Each number is 128 + 24 x the weight over its row's rms, rounded and kept within 0 to 255. Layers, rows and columns count from 0. The size above them is the row's rms in percent of the matrix's.

# layer 2 MLP up, 768x192, rms 0.149, rows 420-472, columns 64-127
size [104 106  91 107 108  86 132  84  93  95  93  98  88  98 102 110 101 112 107 106  90 116 108  88  96  91 110 106  91  86 105 120  96  98 111  94  77  94 108  96  95 108 107 139  91 108 125 103 102  96 101 105 103]
[[116 182  87 129 146 140 167  99 121 122 134 116 131 112 134 118 115 125 121 157 163 130 169 118 123 174 144 179 143 123 161 117 171 107 107 105 110 136  85 146 116 125 114 154 102  92 128  71 121 116 122 162 178 150 159 124 128 168 130 134 169  91 100 158]
 [128 105 153 136 151 121 117 123 184 122 170 109 143 144 109 137  93 121 115 186 125 134  79 133  67 138 154 109 128 119 115  95 112 110  96 134  85 109 133 106 100 162 146 132 139 106  68 128 152 112 123 101 133  89 124 122  77  99 177 139  85 118 166 164]
 [132  96 129 106 118 128 141 112 105 177 150 157 120 146 149 150 125 111 127 104 112 141 134 144 147 109 127  92 139 175 111 113  96 127 164 161 108 131  71 128 106 131 117 173 136 130 138 164 169 162 125  85 114 113  68 110 113 134 162 116 113 148 116 139]
 [ 98 118 135 133 107  80 152 160 127  76 139 102 132 185 143 109 100 138  92 118 132 120 113 124 113 160 116 134 122 130 139 120 132  92 102 128 142 110 112 138 146 126 132  91 109 119 142 141 128 160 137 131 166  84 114 102 118  92 139 161 162 128 112 159]
 [102  92 116 131 147 140 120 152  82 167 117 123 110  99 126 103 144 181 120 112 135 140 133 144  98 135  89 123 132 120  71 121 134  90 157 133 125 126 150 152 145 134 120 127 107 204 120 113 153 112 143 147 121 111  75 148  97 144 130 138 144 126 139 147]
 [118 143 149 115 164 114 147 107 116 139 140 122 141 130 127 172 118 156  90 109 120 118 129 104 148 113 138 141 164 111 155  85 127 163 155 147  82 154 121 183  98 109  99 161 163 111 122  68 117 129 110  85 136 155 110 102 139 166 174 126 113 121 130 162]
 [159 111  88  86 118 117 124  63 125 184 147 157 115 141  97 144  90 124 150 168  87 123 140 128 124 123 144 148 124 128  98 146  89 106 124 133  93 110 111 144 133 115 128 130 130 163 131 121 100 101  95 107 125  99 104 119  55 142 162  85 143 153 165 172]
 [135 146 127 195 102 150 131 108  96 121  94 166 136 117 150 141 156 135 111 116 178 138 140 147 111 125 127 124 149 139 114 112 104 133 102 110 110 116  91 134 136 183 137 132 143 101 150 111 138 112 130 142 153 129 105 176 153 130 124 100 147 150 111 111]
 [130 163 123  87 112 143 127 138 153 126 135 106 146 126 139 109  93  94 133 139 140 104 182 138 111  82 150 152  95  96 110 162 144 109 154 152 143 136 107 142 155 126 153 131 108 125  88 130 168 126 161 106  81  95 146 137 149 137 179  86 145 153 118 137]
 [148 120  87 121 135 106  96 116 130 177 139 107 138  93 124  87 144 158 106 152 137 122 149 110 117 167  89 125 142 131  94 125 136  90 128  77 131 124 109 120 116 127 140 143 162 163 114 166 114 105 136 141 111 139 137 141 106 121 146 116 139 126 100 172]
 [130  86 151 147 102 130 144 104 138 133 138 136 125 102 158 115 131 172 106 115 132 110 104 123 116  99  79 140 160 121 144 149 150  95 152 129 112 137  86 137 127 122 144 105 107 162 147 110 140 163  98 123  59 123  99 128  97  95 122 147 125 131 153 153]
 [126 142 120 124 138 100 145 134 164 129  71  71 155 130 129 113 162 124 152 130 105 168 125  99 169  84 160 109 148 156 138 156 110 153 111 156 107 152 105 139 145 104  94  89 156 115 110 129  87 150 119 138 120 135 130 120  96 135 101 143  77 149 117 143]
 [109 114 155 104 149  87 116 132  81 147  79 130 108 164 118  97 145 168  97 165 162 139  97 168  97 102 159 136 145 145 151 120 141 111 103 144  80 117 165 130 139 115 149 157 158 157  96 149 126 120 128 162 156 112 134 112 131 150 118 139 150  85 112 118]
 [160 166 144  90 145 145 137 109 109 137 184 131 104 135 197 165 107 104 178 144  96 118 136 106 127 127 157  77 144 145 148 122 151 114 143 112 139 123 136 175  93 147 131 108 100 101 153 116 113 144 145 133 140 111 128 101 132  92 167 140 123 124 157 164]
 [150 131 110  97 149 133 131 126  95 108 108 157 172 156 126 128 120 127 113 151 136 138 121 116 147 128 171  92  85 144 120 132 104 126 162 136 134 126 131 158 126 106 177 158 125 108 108 100 131 139  88 137 103 129 135 137 162 166 140 114  83 124 148 114]
 [126 140 139 123 117 123 138 128 110 139 143 152 115 132 108 113  96 119 133 143 103 135 122 173 124 120 130 124 112 114 102 142 130 139 166 124 136 126 112 161  77 118 109 109 112 129 152  94 163 105 121  78  93 104 130 136 132 124 166 135  76 133 138 118]
 [ 94 120  98 102 103 124 108  92 110 123 114 124 100 118 157 132 141 152  91 115 180 147 141 115 102 101 109 126 149 167 128 104 136 178 145 134  84 114 117 138 147 139 120 124 117 169 165 185 146 120 135 140 120 113 161 130 149 100 155  99 130 111 132  85]
 [ 92 147 120 139 127  99 161  66 106 127 141 153 113  71  92 159 122 147 111 105  97 111  81 148 131  86 137 117 101 120 129 129 149 131 141  96 101 151 111  95 149 123 137 109 145 146 130  95 142 162 112 145 139 117 143 125  85 117 129 150 125 114 164 169]
 [139 129 133 126  80 176 135 136  89 109 122 134 115 124 112 104 141 106 130 118 165 114 117 149 146 149 129  83 171 125  80 112 125 106 101 150 118 128 169 132 116  89 122 113 113 130 152 136 118 173 110  99 139  78 138  54 117 156 164 137 153 130 124 148]
 [139 149 158 175  93 110 151 135 121 111 119 107 151 188 131 127 110 103 136  88 148 174 151 120 164 121 130  90  94  90  80 124 148 134 136 130 114 138 117 127 184 153 128 134 126 161 133 116 122 114 102 137 145 129 129 134 141 119 123 139  92 130 139 155]
 [ 91 142  82 102 126 117 120 173 158 140 121 110 156 159 137 148 166 135 143 115 117 136 110 106  83  83  74 178  98 125 149 135 123 149 134 142 142 147 127 114 149 132 116 134 199 165 115 111  93 114 139 136 128 121 121 115 122 117 150 146 136 140 146 159]
 [125 134  97 110 100 105 114 104 132 101 117  89 150 169 103 138 137 119  83 142 136 126 171 177 147  95 145  77 121 128 108 162 109 142 125 112 100 106 107 116  55 140 136 136 183 115 122 125 136 133 111 105 127 139 114 120 140 171 173  99 111 160 141 128]
 [129  92 101 132  94  84 126 161  87 115 129 137 121 136 148 107 143 176 125 177  96  64 153 140 112 188 164 123 130 141 149 126 119 166 177 103 102 113 149 108 118 115 159 100 115 125  88 140  81 140 103 139 170 141 129 146 127 146 125 126 160 146 141 120]
 [ 98 159  76 116 120 132  77 109 157  95 134 153 143 171 132 104 149 154 133 124 129 124  92 151 126 126 146 114 132 116  92 144 101 115 128 138  83 174 134 149 114 115 137 160 113 125 148 106 129  93 117 137 136 136 106 128 137 109 101 143 121 125 110 181]
 [113 113 129 104 108  80 168 185 126 114 159 127  95 103 105  89 124 115 134 104 104 116 104 172 163 139 112 137 137 131  81 124 135 130 105 160  97 109 101 141 170 123 158 130 149 137 121 145 157 163 135 146  96 108  82 175 121 136 129 154 132 102 103 133]
 [177 115 105 172 106 105 111 129 101 131 129 146 149 115 128 141 100  97 145 126  65 102 136 145 126 152 147 122  96 137 125 149 149 187 129 143 118 170 138  92 102 156 136 140 135 113 150 127  97  88 132 138 142 122 124 114 131 110 169 117 146 174 130 127]
 [147 125 161 119 113 162 123 155 133 102 125 128 122 124 137 130 135 109 159 124  98 132 139  92 137  88  91  81 100 181 142 164 136 143  84 118 153 141 106 106 153 125  86 110 117 148 165 120 132 134 118 165 100 130 112 134 120 109 160 135 104 135 150  85]
 [131 127 125 172  87 124 138 105 143 109 113 150 105 148 101 111 132 127 133 141 100 149 151 165 116 194 121 125 119 154 136 165 125 153 161 151 114 133 100  92 154 142 143 120 141 126 132 120 163  91 105 153 100 116 149 129  97 143  93 179 109 146 111 158]
 [114 112 174 108 117 148  96 135 159 105 116 110 125 147 143 105 131 136 117 148 104 115 109 119 105 106 154 146 129 154 149 171 116 127 153 136 102 143 130 148  99 119 146 130 131  51 156 108 109  96  41 119 123 161 114 111  96 113 159 116 122 164 103 125]
 [142 102 123 104 155 108 119 104  76 110 138 106 117 149 118 125 128 120 101 127 132 147 123 125 119 141  92 131 151  90 161 131 108 142 129  94 137 112 119 120 156 151 132 129 111 104 102  94 118 130 143 142  93 117 150 137 144 104 127 135 113 116 170  87]
 [ 94 136 150 113  93 148 116  86 135 160  90 127  85 138 126 168 145 154 113 138 119 138 159 114  97 137 116 115 164 181 145 107 133 156 152 145 143 130 132 122 114 142 127 120 158 107 125 151 116 107 135 138 134  81 143 164 139  92 163 171 136 111 126 163]
 [133  89 167 116 172 130 132 129 102  99 135 121 154 114 121 142 150 172 146 148 144 125 120 113 102 166  94 168 161 139  95  92 154 169 112  94 140 116 156 107  98 142  91 119  97 135 157 140 142 128 108 130  97 133 108 138 128 109 101 142 150  91 125  77]
 [111 138 157 115 156 127 159 125 133 109 118 106 101 135  94 132 128 106 108 142 138 107 134 125 123 152 100 108  94  99  45 122 163 147 163 119 145 156 167 156 122 117 148 192 116 129 115 117 138 161 112 182 102  90 116 161 105 116 137 140 115 103 105  94]
 [119  99 139 112 180 176  73 133 119 173 112 145 112 168 111 128 123  81 140 165 154  98 126 151  82 101 134 145 135 130 110 123 101 114 160  82 108 111 149 139 141 119  64 104 135 162 144 122 124 124 120  90  71 137 142 143 115 103 134 150 131 118 103 135]
 [128 122  71 100 116 140 123 127 118 122 147 104 115 136 112 131 111 157 127 127 127  95  83  85 148 108 154 150 100 110 118 154 110  63 109 118  75 113 137 126 126 136 180 164 154 156  67 107  83 112 131 114 107 146 157 127  93 131 152  88 114 131 159 140]
 [ 85 128 119 177 111 106  97  86 132 127 170 128 174 125 124 114 130 180 160 132 101 135 116 100 150  97 136 122 118 133 138 107  96 137 135 155  99 114  88 152 139 110 155 143 104 157 139 112 113 138 121 140  87 118  73 151  82  96 133 128 124 142 123 170]
 [125 170 145 155 165 108  95  86 150 127 120 130 165 161 142 163 123 101 137 116 112 119 158 119 163 125 130 156 132 111 172 143 130 161 126  90 113 163 121 136 117 151 152 137 138 147 148 161 141 107 133 121 107 155 134 126 120 129 122  96 102 118 121 132]
 [112 152 166 108 112 163 127 119 138  96 113 156 128  91 124 148  97 141 105 105 133 146 121 132 125  93 131 143 125 151 109 170  80 105 126 112 126 105 149 123 130 162 156 141  91 135 113 134 133 166 155 113 133 159 127 112 135 142 105 129 117  71 138 114]
 [121 140 130 136 131 130 139  96 145 113 109 162 116 122 135 103 136 143  95 101 131 124 140 133 107 176 115 152 132  83 142 153 159 120 140 113 129 158 158 147 127 128 125 150 139 136 142 109 123 120 113  65 123 160 132 141 157  56 126 105 149 156 171 104]
 [112 122  97 122 135 124 146 141  99 110 119  55 122 166 140 102 126 108 122 129 106 133 101 159 118 148 153 112 146 119  81 112 134 126 140 120 103 153 103 118 170 128 149 176 143 104 101 143 149 137 130 130 136  98 132 132 147 112 120 137 126 177  96 133]
 [115 115 109 117 131  95 133 148 138 134 127 176 104 128  92 108 137 100  74 132 130 146 112 116 106  98 119 105 145 115 145  95  76 121 112 164 138 118  88 130 173 166 152 148  98 146 132 167 127  62 184 142 151 124 151 141 132 126 136 150 107 113 149  99]
 [121 114 126 150 155 146 126 141 132 109 160  85 116  93 114 127  97 121 107 111 100 173 113 105 154 174 180 148  94 119 121 133 100  84 169  98 170 146 148 152 110 146 124 117 155  93  84 161 113  85 137 129 132 110 144 118 116  96 151 113 114 150 136 124]
 [106 102 138 127 134 112 133  83 114 161 127 131 108 176 127 113 148 109  89 128 132 153 136 144 149 154 122 150 129 167  96 157 140 136 120 114 147 116 109 158 136 134  86 117 121 123  92 107 132 117 174 140  87 110 136 150 124 155 117 147 149 108  92 101]
 [131 101 133 145 142  82 113 119 169 125 128 155 105 141 122 100 138 162 125 128 171 128  99 143 124 111 139 175 148 143 134 117 127 115 156  91 177  96 116 143  95 120 144 106 123 151 153 129 116 120  82 141 133 121 107 171 149 119 160 114 136 152 146 138]
 [145 145 146 157  74 108 167 131 113 130 121 142  82 162 138 140 147 165 129 115 100 100 125 102 143 120 152 196 140 102 132 174 116 192 153 116 128 131 139 134 147 112 127 159 131 135 143 139 116 149 154 166 145 147 119 133  91 110 118 151 107 136 123 125]
 [120 160 131 107 125 132 137 107 148 125 152 118 115 165  99 106 125 137 118  96 116  96 107 114 115 161 114 143 128 157 137 157 131 127 176 132 140 123 117 107 124 143  97 119 114 139 172 146 148 154 158 139 164 174  94  72 111 133 113 155  89 132 103 124]
 [ 73 100 158 139 140 161 133 132 121 108 125  98 139 129 100 105 149 169 121 118 126 115 130 107 130 157 126 137 137 167 105  97 145 153 139 106 123 118 139 127 131 142 143 141  92  93 146 115 147 128 118  83 110 120 110  79 170 106 137 168 158 119 115  60]
 [112 119 141 126 145 117 133 179 142 136 162 125 144 120 119 121 168 120  95 139 159 131 133 120 187 112 112 143 152 164  77 134 125 111 130 147 134 104 147  85 140 105 106 129 130 119  86 118 104 164 148 117 104 105 115 143 133 167 142 119  82 108 127 120]
 [ 84 116  95  97 154  81 135 129 132 169 137  73 163 137 133 118 114 108 142 135 131 144 144 144 127 101 183 220 120 112 145 119 143 112 202 121 134 126  87 109 141 103 179 121 118 123 147 142 140 135 106 138 134 152  80 117 169 141 157 154 131 121 123 115]
 [110 105 156 113 169 126 136 102 143 152  93 129 119 160 101 139 162 115 142 159 135 158 125 114 129 104 154 120 139 135 128 127 165 141 129 123 126 111 165 119 124 143 117 130 101  94 108 128 145 161 123 127 112 129 134  82 126  78 136  99 129 123  74 188]
 [ 98 121 124 118 126  85 156 148 159 112 159 106 160 155  92 136  87 119 149 150 130 143 131 102 157 119 126 110 159 156 162 162  98 160 168 130 125 108 112 100 121 132 172 146 121 122 105 137 139 126 112 160 107 129 169 108 154 114 140 150  84 145 125 119]
 [ 81 105 161 161 112 118  94 129 109 150 161 130 160 110 129 167 117 120 136 141 112 118 148  82  70 122 110 182  64 111 132 123 155  92 140 156 132 120 137 137 130 105 161 145 144 180 148  81 137 102 120 137 131 148 115 136 124 121 165 134 157 127 144 135]
 [ 88 156 142  84 132 119 155 150 173 136 123 106 168 105  74 175  82 131 150  96 133 174 131 103 139 143 131 143 130 114 120 129 147 123 111 120 159 156  75 148 128 142 121 167 127 101 115 136 167 118 129 121 145 112 136 113 145 116 126 134  78 161 142 108]]
# layer 2 MLP down (transposed), 768x192, rms 0.134, rows 420-471, columns 64-127
size [105  89  92 106 110 102 105  90  89  85  92  96  86 101  97 102 116 117  94 112  99  96  92  86 115  83 105  85  96 102  97  98  90  98 103  95  89 104 110 100  97 119 102 136 103 124 110 128 100  96  96  85]
[[154 108 113 109 160 184 178 114 169 123 146 136 102 113  97 111 118 115  88 136 142 151 105 132 104 109 136 144 127  63 138 161 120 104 120 119 159 127 115 147 103 107 176 146 132 116 146 144 119 129  86 150 116 140 107 140  69 130 137 167 105  89 121 129]
 [148 131  72  87 126 122 135 129 156 125 142 113 126 113 127 131 152 135 120 141 136 128  81 131 118 173  60  88 131 144 116 155 112 122 103 137 120 103 179  90 147 112 129 130 131  85  75 142 140 129 108 108 142 116 158 129  99 128 124  78 107 134 155 109]
 [110 109 145 125 136 123 115 134 138 121 144 123 123  81 135  74 151 116 138 110 134 150 138 116 108 131 101 124 141 161 125 137  59 109 158 155 126  86 100 102 138 134  94  91 110  94 123 128 124 138 128 155 144 125  92 132 118  92 121 110 163 104 111 102]
 [ 64 114 149 133 124 134 164 127  94 114 115  97 187 168 109 126 141 139 178 122 136 124 102  52 131 126  94 165 157 126 116  87 119 126 115  97 130 101 112 106  75 159 119 122 139 128 132  76 161 149 154 116 134 108 128 118 113 132 111 112 153 149 107 133]
 [141 146 119 125 130 120 145 157  95 150 117 110  77 100 132 140 167 106 135 107  99 111 126 104 142 107  90  49 125 132 130 109 107  87 134  91  80 115 157 149  88 163 175 116 154 141 158 131 131 148  91 168 120  97 113 130 102 128 119 146 122 116 168  78]
 [124 157 110 106 181 156 146 129 141 166 148 111 168 132 131  98  89 111  97 133 127 120 106 139 116 131 158 175 138 119 117 132  81 140 168 156  63 110 150 134 102 123 116 156  99 130 106 105 137 140 143 143 183  76 159 133 141 120 132 102 109 114 157 165]
 [117 171 171  98 137  94 155 152 117 133 142 147 128 136 113 148 121 139 120  90 112 131 125  96 123 179 106 107 152 108 134  95 153 136 124  65  85 142  84 149 114 111 175 100 101 117 123 127 148 122 106 162 100  92 133 132  88 149 131 124 138 140 136 118]
 [107 108  99 153 122 131 125 121 153 151 122 109 117 109  92 138 124  96  97 145 151 144 147  91 149 111 131 135 132 114 127 124 166 152 106  97 102 117 101 116 126 119 103 123 129 114 108 131 163 140 145 124  73 148 161 129 133 134 145 111 132 114 153 111]
 [150  84 100 144 155 125 149 149 146 118 127 170 121 116 106 104 159 101 154 128 136 153 144 115 138  98  96 130 202 111 144 115 143 149 149 152 111 156 132 164 156 140 165  83 105 169 149  81  67  93  61 171 121 113 105 129 117 137 166 117 112 114 123 118]
 [147 157  96 150 132 151 117 157  97  99 162 162 115 129  92 114 122 137 131 144 143 133 154 119 121 139 125 143 142 117  92 123 112 124 131  89 127 108 144 132  96 115 131 109 144 134 120 163 123 133 143 128 153 144  83 145 126 129 107 192 118 137 165 144]
 [164 116  79 136 116 142 107 113 132 129 107 129 132 167 133  92 111 106 147  77 127 156 136 116 157 123 141 134 161 155 140 134 124 100 158 144 124 152 130 118 184  92 151 183 115 156 133 155 140 122 127 130 144 166 141 171 146 144 114 125 138 120  94 113]
 [105  94 122 148 158 118 118 134  74 111 115 174 185  95 142 154 129 149  99 140 156 100 152 109 129 146 120 105 142 140 127  93 117 145 131 147 116 127 122  98  96 149 138 143 158 153 114  89 214  87 135 113 169 102 132 133 160 139 170 144 142 104 136 116]
 [111 141 145 168 121 154 178 138 134 125 103 114  82 154 132 118 103 180 124 128 102 149 125 151 131 127 177 143 125 175 113  95 154  95  84 129  97 117 121 168 147 103 180 109 157 137 110 125  97 129  71 129 156 127  98 136 125 158 105 176 132 131 119 101]
 [131 107 143 149 148 121  93 163 140  97 105 106 109 121 147  96 133 130  92 135 155 136 131 128  79 167  90 144  97 111 105  96 155 110 132 129 154 119 153 155  98 103 141 110 160 144 141 119 125 136 124 177 111 156 129 142 150 146 158 127 112 138 126 129]
 [138 119 141 135 170 132 112 146 123  82 171 108 137 136 120 107 119 135 159 115 151 140 125  95 151 164  95 119 108 122 131 134  83 136 109 129  97 177 119 117  92 168  90 137 111 125  84 116 111 148 101 132 143 100 107 124 152  94 123 102  90  86 109 122]
 [133 120 121 126 135 122 105 108  81 112 110 141 101 143 143 113 139 163 142 123 141 118  94 155 131 159  85 134 154  85 141 133 125 162 108 112 143 118 144 107  84 167 116 116 130 114 104 109 124 134 137 129 123 101 154 163 122 119 119 106 109 131 132 176]
 [171 138 153 145 116 142 130 141 144 126 125 128  74 132 152 109 118 111 173 141  89 149 150 132 129 165 121 127 114 116  98 116 114 163 106 143 159 165 135  93 122 134 182 123 102 125 141 127 124 144 115 122 138 133 116 106 103  96 153 144 127 138 155 108]
 [126 110 127  85 139 117 125 139  98 102 102 114 112 142  71 106 142 109 143  93 156 130 125  66 108 144 156 117  98 114 120 170 134 144 126 156 100 154 107 110 123 126 139 140 106 106 116 138  97 120 119 162 139 157 131 136 107 145 137 135 156 103 108 136]
 [ 93 112 103 127 134 141 107  84 110 147 118 115 116 171 140 111 131  93 138 161 137 137 150 108 109 159 144 125 155 116 130 143 100 124 147 148 138 135 169 104 159  95  75 181 126 119 116 125 145 123 162 105 135 150 121 151 127 140 131 142 119 139  95 142]
 [138 174 145 160 123  87 113 100 143 152 108 155 148 100 181 151 128 117 147  86 127 148 132 143 122 143 188 127 106 127 155  92 170 153  94 126 169 161 134 136 140 123 122 113 141  83 180 135 167 134 117 128 145 171 123 164 129 139 145 170 113 160 116 123]
 [121  92  88  92 107 148 137 118 149 155 140 155 172 127 152 157 105 120 140 114  90 102 144 136 114 132 155 108 137  98 134  76 119 123 170 155 135 117 131 181 127 101 116 114 133 106 119 103 125  93 132 122 131 171 124 127 155 159 137 113 117 148 127 118]
 [102 122 132 126 160 103 114 158 137 134 117  82 158 135  97 130 148 114 134 142 184 101 147 162 127 131 143 134 162 114 187 130 139 155 149 140  92 149 159 172  87 151 109  88 120 125 146 127 106  91 165 151 113 133 139 116 124 114 127 163 132 136 163 155]
 [117 151 118 160 132 131 134  85 156 112 164 110 101 112 137 106 134 142 106 153  90 109 159 123 165 163 113 146 103  95  83 146 113 164 132 144 159 124 150 126 135 146 173 126 118 130 134 133  93 124 120 142 142 119 122 130 136 156 105  94 175  91 130 116]
 [124 121 137 139 108 144 109 131 159 127 154  94 107 176 127 113 131 109 157 117 128 148 134 156 136 163 112 148 149 154 100 125 126 139  97 103 123 124 155 143 154 105 138 128  91 116 170  64 154 140 132 120  74  98 119 171 181  84 109 120  64 139 121 156]
 [ 98 175 177  90 162 130 184 144 147  96 104 120 127 117 131 152 115  97 136 139 150 145 142 135 120 116 135 186 179 121 105 146 117 114 126  83 118 127 144 132 151 173  98 112 106 114 139 140 156 124 123  94 120 124  96 137 159 130 113 133 101 125 139 137]
 [140 130 158 131 154 165 126  72 127 162 134 110 156 128  77 123 108 132 120 131 117 101  94 103 131 109 133 152  95 155  90 128 173 154 159 140 121 129 164 148 129 144  78 116 142 179 124 160 140 153 151 134 135 156 148  69  95 160 172 120 118 134 121 155]
 [148 122 103 104 154 112 140 112 116 138 151 128 125 130 134 134 129 111 148 136 124 101 106 108 102 167 132  87 116 130 161 134 128 143 122 118 115 150 108 124 149 125 118 127 124 141 105 158 106  78 126 149 127 141 144  95 144 136 115 141 119 113 124 109]
 [145 117 137 146 133 149 136 105  89 139 121 136  85 129 141 137 129  99 134 129 116 154 146 137 117 215 108 128 116 156 138 187 154 140 119 117 151 118 135  84  65 164 119 121 132 168 147 147 155 150  92 122 137  97 144 116 112 108  90 149 179 133 119 127]
 [134 132  91 147 135 112 167 139 156 137  79  93 126 121 175 137  84 119 111 103 157 115 112 134 107 102  99 111 113 141  90 150  98 119 154 102  89 112 124 171 143 189 105 139 123 111 160 142 133 103 139 159  84 116 146 134 112 142 107 110 126 201 136 128]
 [113 152 106 103 123 122 136 146 123 126  99 128 117 165 122 134  91 138 162 119  82 139 134 114 126  76 139 116 126 139 125 154  73 145 112 109 135 120 110 147 140 104  95 151 148 142 184 133 114 101 177 139 128 128 168 166 113 134 139 125  94 142  91 106]
 [151 111 121 124 126 100 191 106 134 146 132 128 105 128 105 108 145 142 133 132 161 128 159 163 167 115 119  88 141 148 110 119 140 156 106 111 110 142 145 129 142 106 124 122 143  78 139  94 149  75 168  95 129 116 140 122 164 167 121 117 119 130 159 164]
 [159 144 160 114 110 137 131  93 129 101 162 135 116 139 146 145 177  82 100 129 141 159 114 103 123 134 152 137 109 134 129 119 153 111 116 115  99 117 129 120 123  65 142  88 134  84 122 105 156 121 141 126  77 124  95 142 125 145 157 137 120 163 115  92]
 [117 132 177 105 100  98 166 150 125 135 135 148 165 166  89 137 154 106 162 108 118 154 124 146 130 126 126 116  91 154 115 122 130 121 113 129 161 146 171 155 120 128 133 144 150 107 130 109 131 133 138 160 121 120 148 143 112 112 123  95 178 114 157 143]
 [115 111 123 119 137 116  89 126 159 160 147 143 129 133 168  92 111 118 112 152 147 134 136 171  72 144 167 109 162 144 102 136 104 133 133 144 107  86 143 138 110 127  92 120 124  81  96 118 128 127 137 101 149 137 156 139 120 134 112 136 137 129 137 123]
 [136 168  97 129 178 136 110 132 117 111  91 129 115 136 137 122 117 129 162 126 144 108 121 113 163 130 163 158 126  76 160 128 119 138 147 127  83 107 161 116 124 131 115 121 115 122 150 138  98 126 137 136 132 131 160  82 125 130 145 168 107 123 147 143]
 [128 121 117 126 128 107 169  89 146 125 129 133  78  69 115 131 117 117 148 152 112 122 137 152 143 130 146  73 151 186 117 127 152 116 139 124 146  91 101 132 139 195  86 122 139 167 111 118 137 112 160 163 139 120 102  92 154 124 102 146 124 121 124 123]
 [148 118 143 119 136  97 131 133 137 141 115 134 102  84 111 106  97  99 104  92 125  88  88 149 112 128 117  93 118 114 108 136 115 149 110 121 163 106 102 127  94 139 144 139 125 144  97 147  96 114 115 118 121 127  98 117 105 103 156  79 139 141 123 110]
 [114 133  46 147 112 116 150 155 118 113 137 133 123 104  54 138  91 107 115 116 112 121 122 145 140  74 146  99  85 168 156 132 130 125 163 114 141 136 136 126 132 139 143 145 127 135 175 112 114 124 123 129 101 153 120 112 109 141 119 130 152 129 147  90]
 [151 123 178  96 114 155 142 106 139  98 116 140 119 120 140 100  72  93 144 118 115 117 125 161 139 110 129 115 116 147 126 116 175  86 127 110 127 140 127 127 123 176 123 150 146 145 177 119 154 121 133 133 137  86 162 130 175 160 135 127 131 175 173 128]
 [143 137 159 153 123 138 151 119 125 151 118 128 165 127 181 177  94 113 113 122 119 109 161 120  75 149 102 145 149 146 171 102 118 122 139 127 142  72 149 150 129 164 143 129 130 130 159 148 125 100  98 110 108  99 101 142 162 101 163 110  59 146 150 129]
 [152 126 201 155 129 110 121 151 121 114 162 142 145 119 126 163 140 115 109 129 145 120 132 147 128 107 177 124 141 139 131 137 152 158  96  90 112 114 114 139 120 118 128 143 122 128 115 114 146 137 110 149  91 127 133  99 156  96 140 140 114 145  99 129]
 [138  98 156 129  91 128 159 114 120 188 121 116 118 123 149 120 195 133 122 155 148 112 136 130 107  89 201 131 104 123 168 144 160 112 120 113  91 173 128  90 127  88 124 119 118 130 103 150 112 142  96 109 106 122 123 144 176  91 170 103 148 137 123 116]
 [146 179 138 121 139 136 130 131  90 132 104 118 130 126 154 116 128 148 167 107 169 152  98 136  91 124 137 150 173 139 165  91 138 154 127 116 109 146 130  91 132 139 116  99 102 100  89 162 124 168 105 103 130 121 144 152 110 173 144 166 111 121 155  76]
 [143 142  89 139 107 147  96 129 118  98  86  92 136 147 140 106 135 117 166 167 106 147 103 121  91 195 127 146 124 119 165 121  97 104 139 147 132 148 169 113 132  96 107 152 133  89 142 104 132 131 123 129 101 159 111 149 110 120 145 103 121 147  99 146]
 [ 90 126 108 131 141 132 160 127 126 135  79 157 107  89 128  87 124 154  75  91 150 146 101 121 126  82 122 109 151 134 150 148 134 163 120 157 145 133  97 160 143 104 105 127 102 101 140 155 136 132 154 100 137  76 154 140  96 134 140 132 118 123 109 136]
 [105 154  72 140 135 125 172 118 117 115  83 128 131 122 137  93  65 173 184 120 112 158 122 113 123 146 128 128  84 188 103  94 140 120 192 136 114 103  89 126 116 117 154 108 137 137 120 142 147 145 175 133 109 153 125 150 127 121 136  75  99 151 132 144]
 [152 178 170 117 113 177 107  96 132 137 143 143 121 125 116 130 117 123 115 114 102 160  79 121 124 139 117 165 136 126 168 167  92  82 150 118 124 146 149 131 141 112 167 123 132 133  87  98 150 132 181 120 136 114 125 124 101 177 122 131 154 118 114 159]
 [154 100 140 147 148 109 138  98 112 116 167 128 165 124 111 164 151 109 100 122 124 137  67 124 121 139  59 152  96 130 116 124 122 108 119  80  99 137 154 144 104 162 145 157  87 128 107 136 154 159 185 128 158 144 165 110 121 122 121 122 157 125 166 147]
 [143  97 155 136 127 109 141 100 159 161 133 158 122 124 118  75 182 104 153  85 131 152  96 123 117 113 126 132 107 156 103 112 143 126 147 136 123 111 141 152 159 106 107 115 113 189 138 136 181 115 146 144 102 122  82 137 199 113 177 152 126 147 128 113]
 [132 151 104 147 111 127  91 156 100 152 153  80 166 108 114  84 107 173 120 142 117  80 126  86 101 115 106 140 141 148 107 133 128 130 112 169 113 143 134 161 137 179 113 124 136 180 109 132 184 160 118 107 128 125 137 126 117 111  95 121  79 143 146 153]
 [116  91  94 101 104 136 149  92 140 114 177 121 144 112  72 153 145 116 143 133  95 121 145 104 129 157  55 106 158 126 116 162 143 120 128 154 127 120  96  86 115 163 114 141  95 127 146 132  96 117 112 107 131 119 134 135 183 117 118 121 127 135 131 151]
 [ 93 182 120  93 170 119 108 157 121 133  69 152 161  93 178 102 141 160 161 123 142 110 154 176 139 113 103 163 157 182 135 175 125 185  97 114 133 115  92 160 155 117  92 108 127 118 140 163 159 203 121 136 173 128 132 123 130 136 109 149 121 104 174 152]]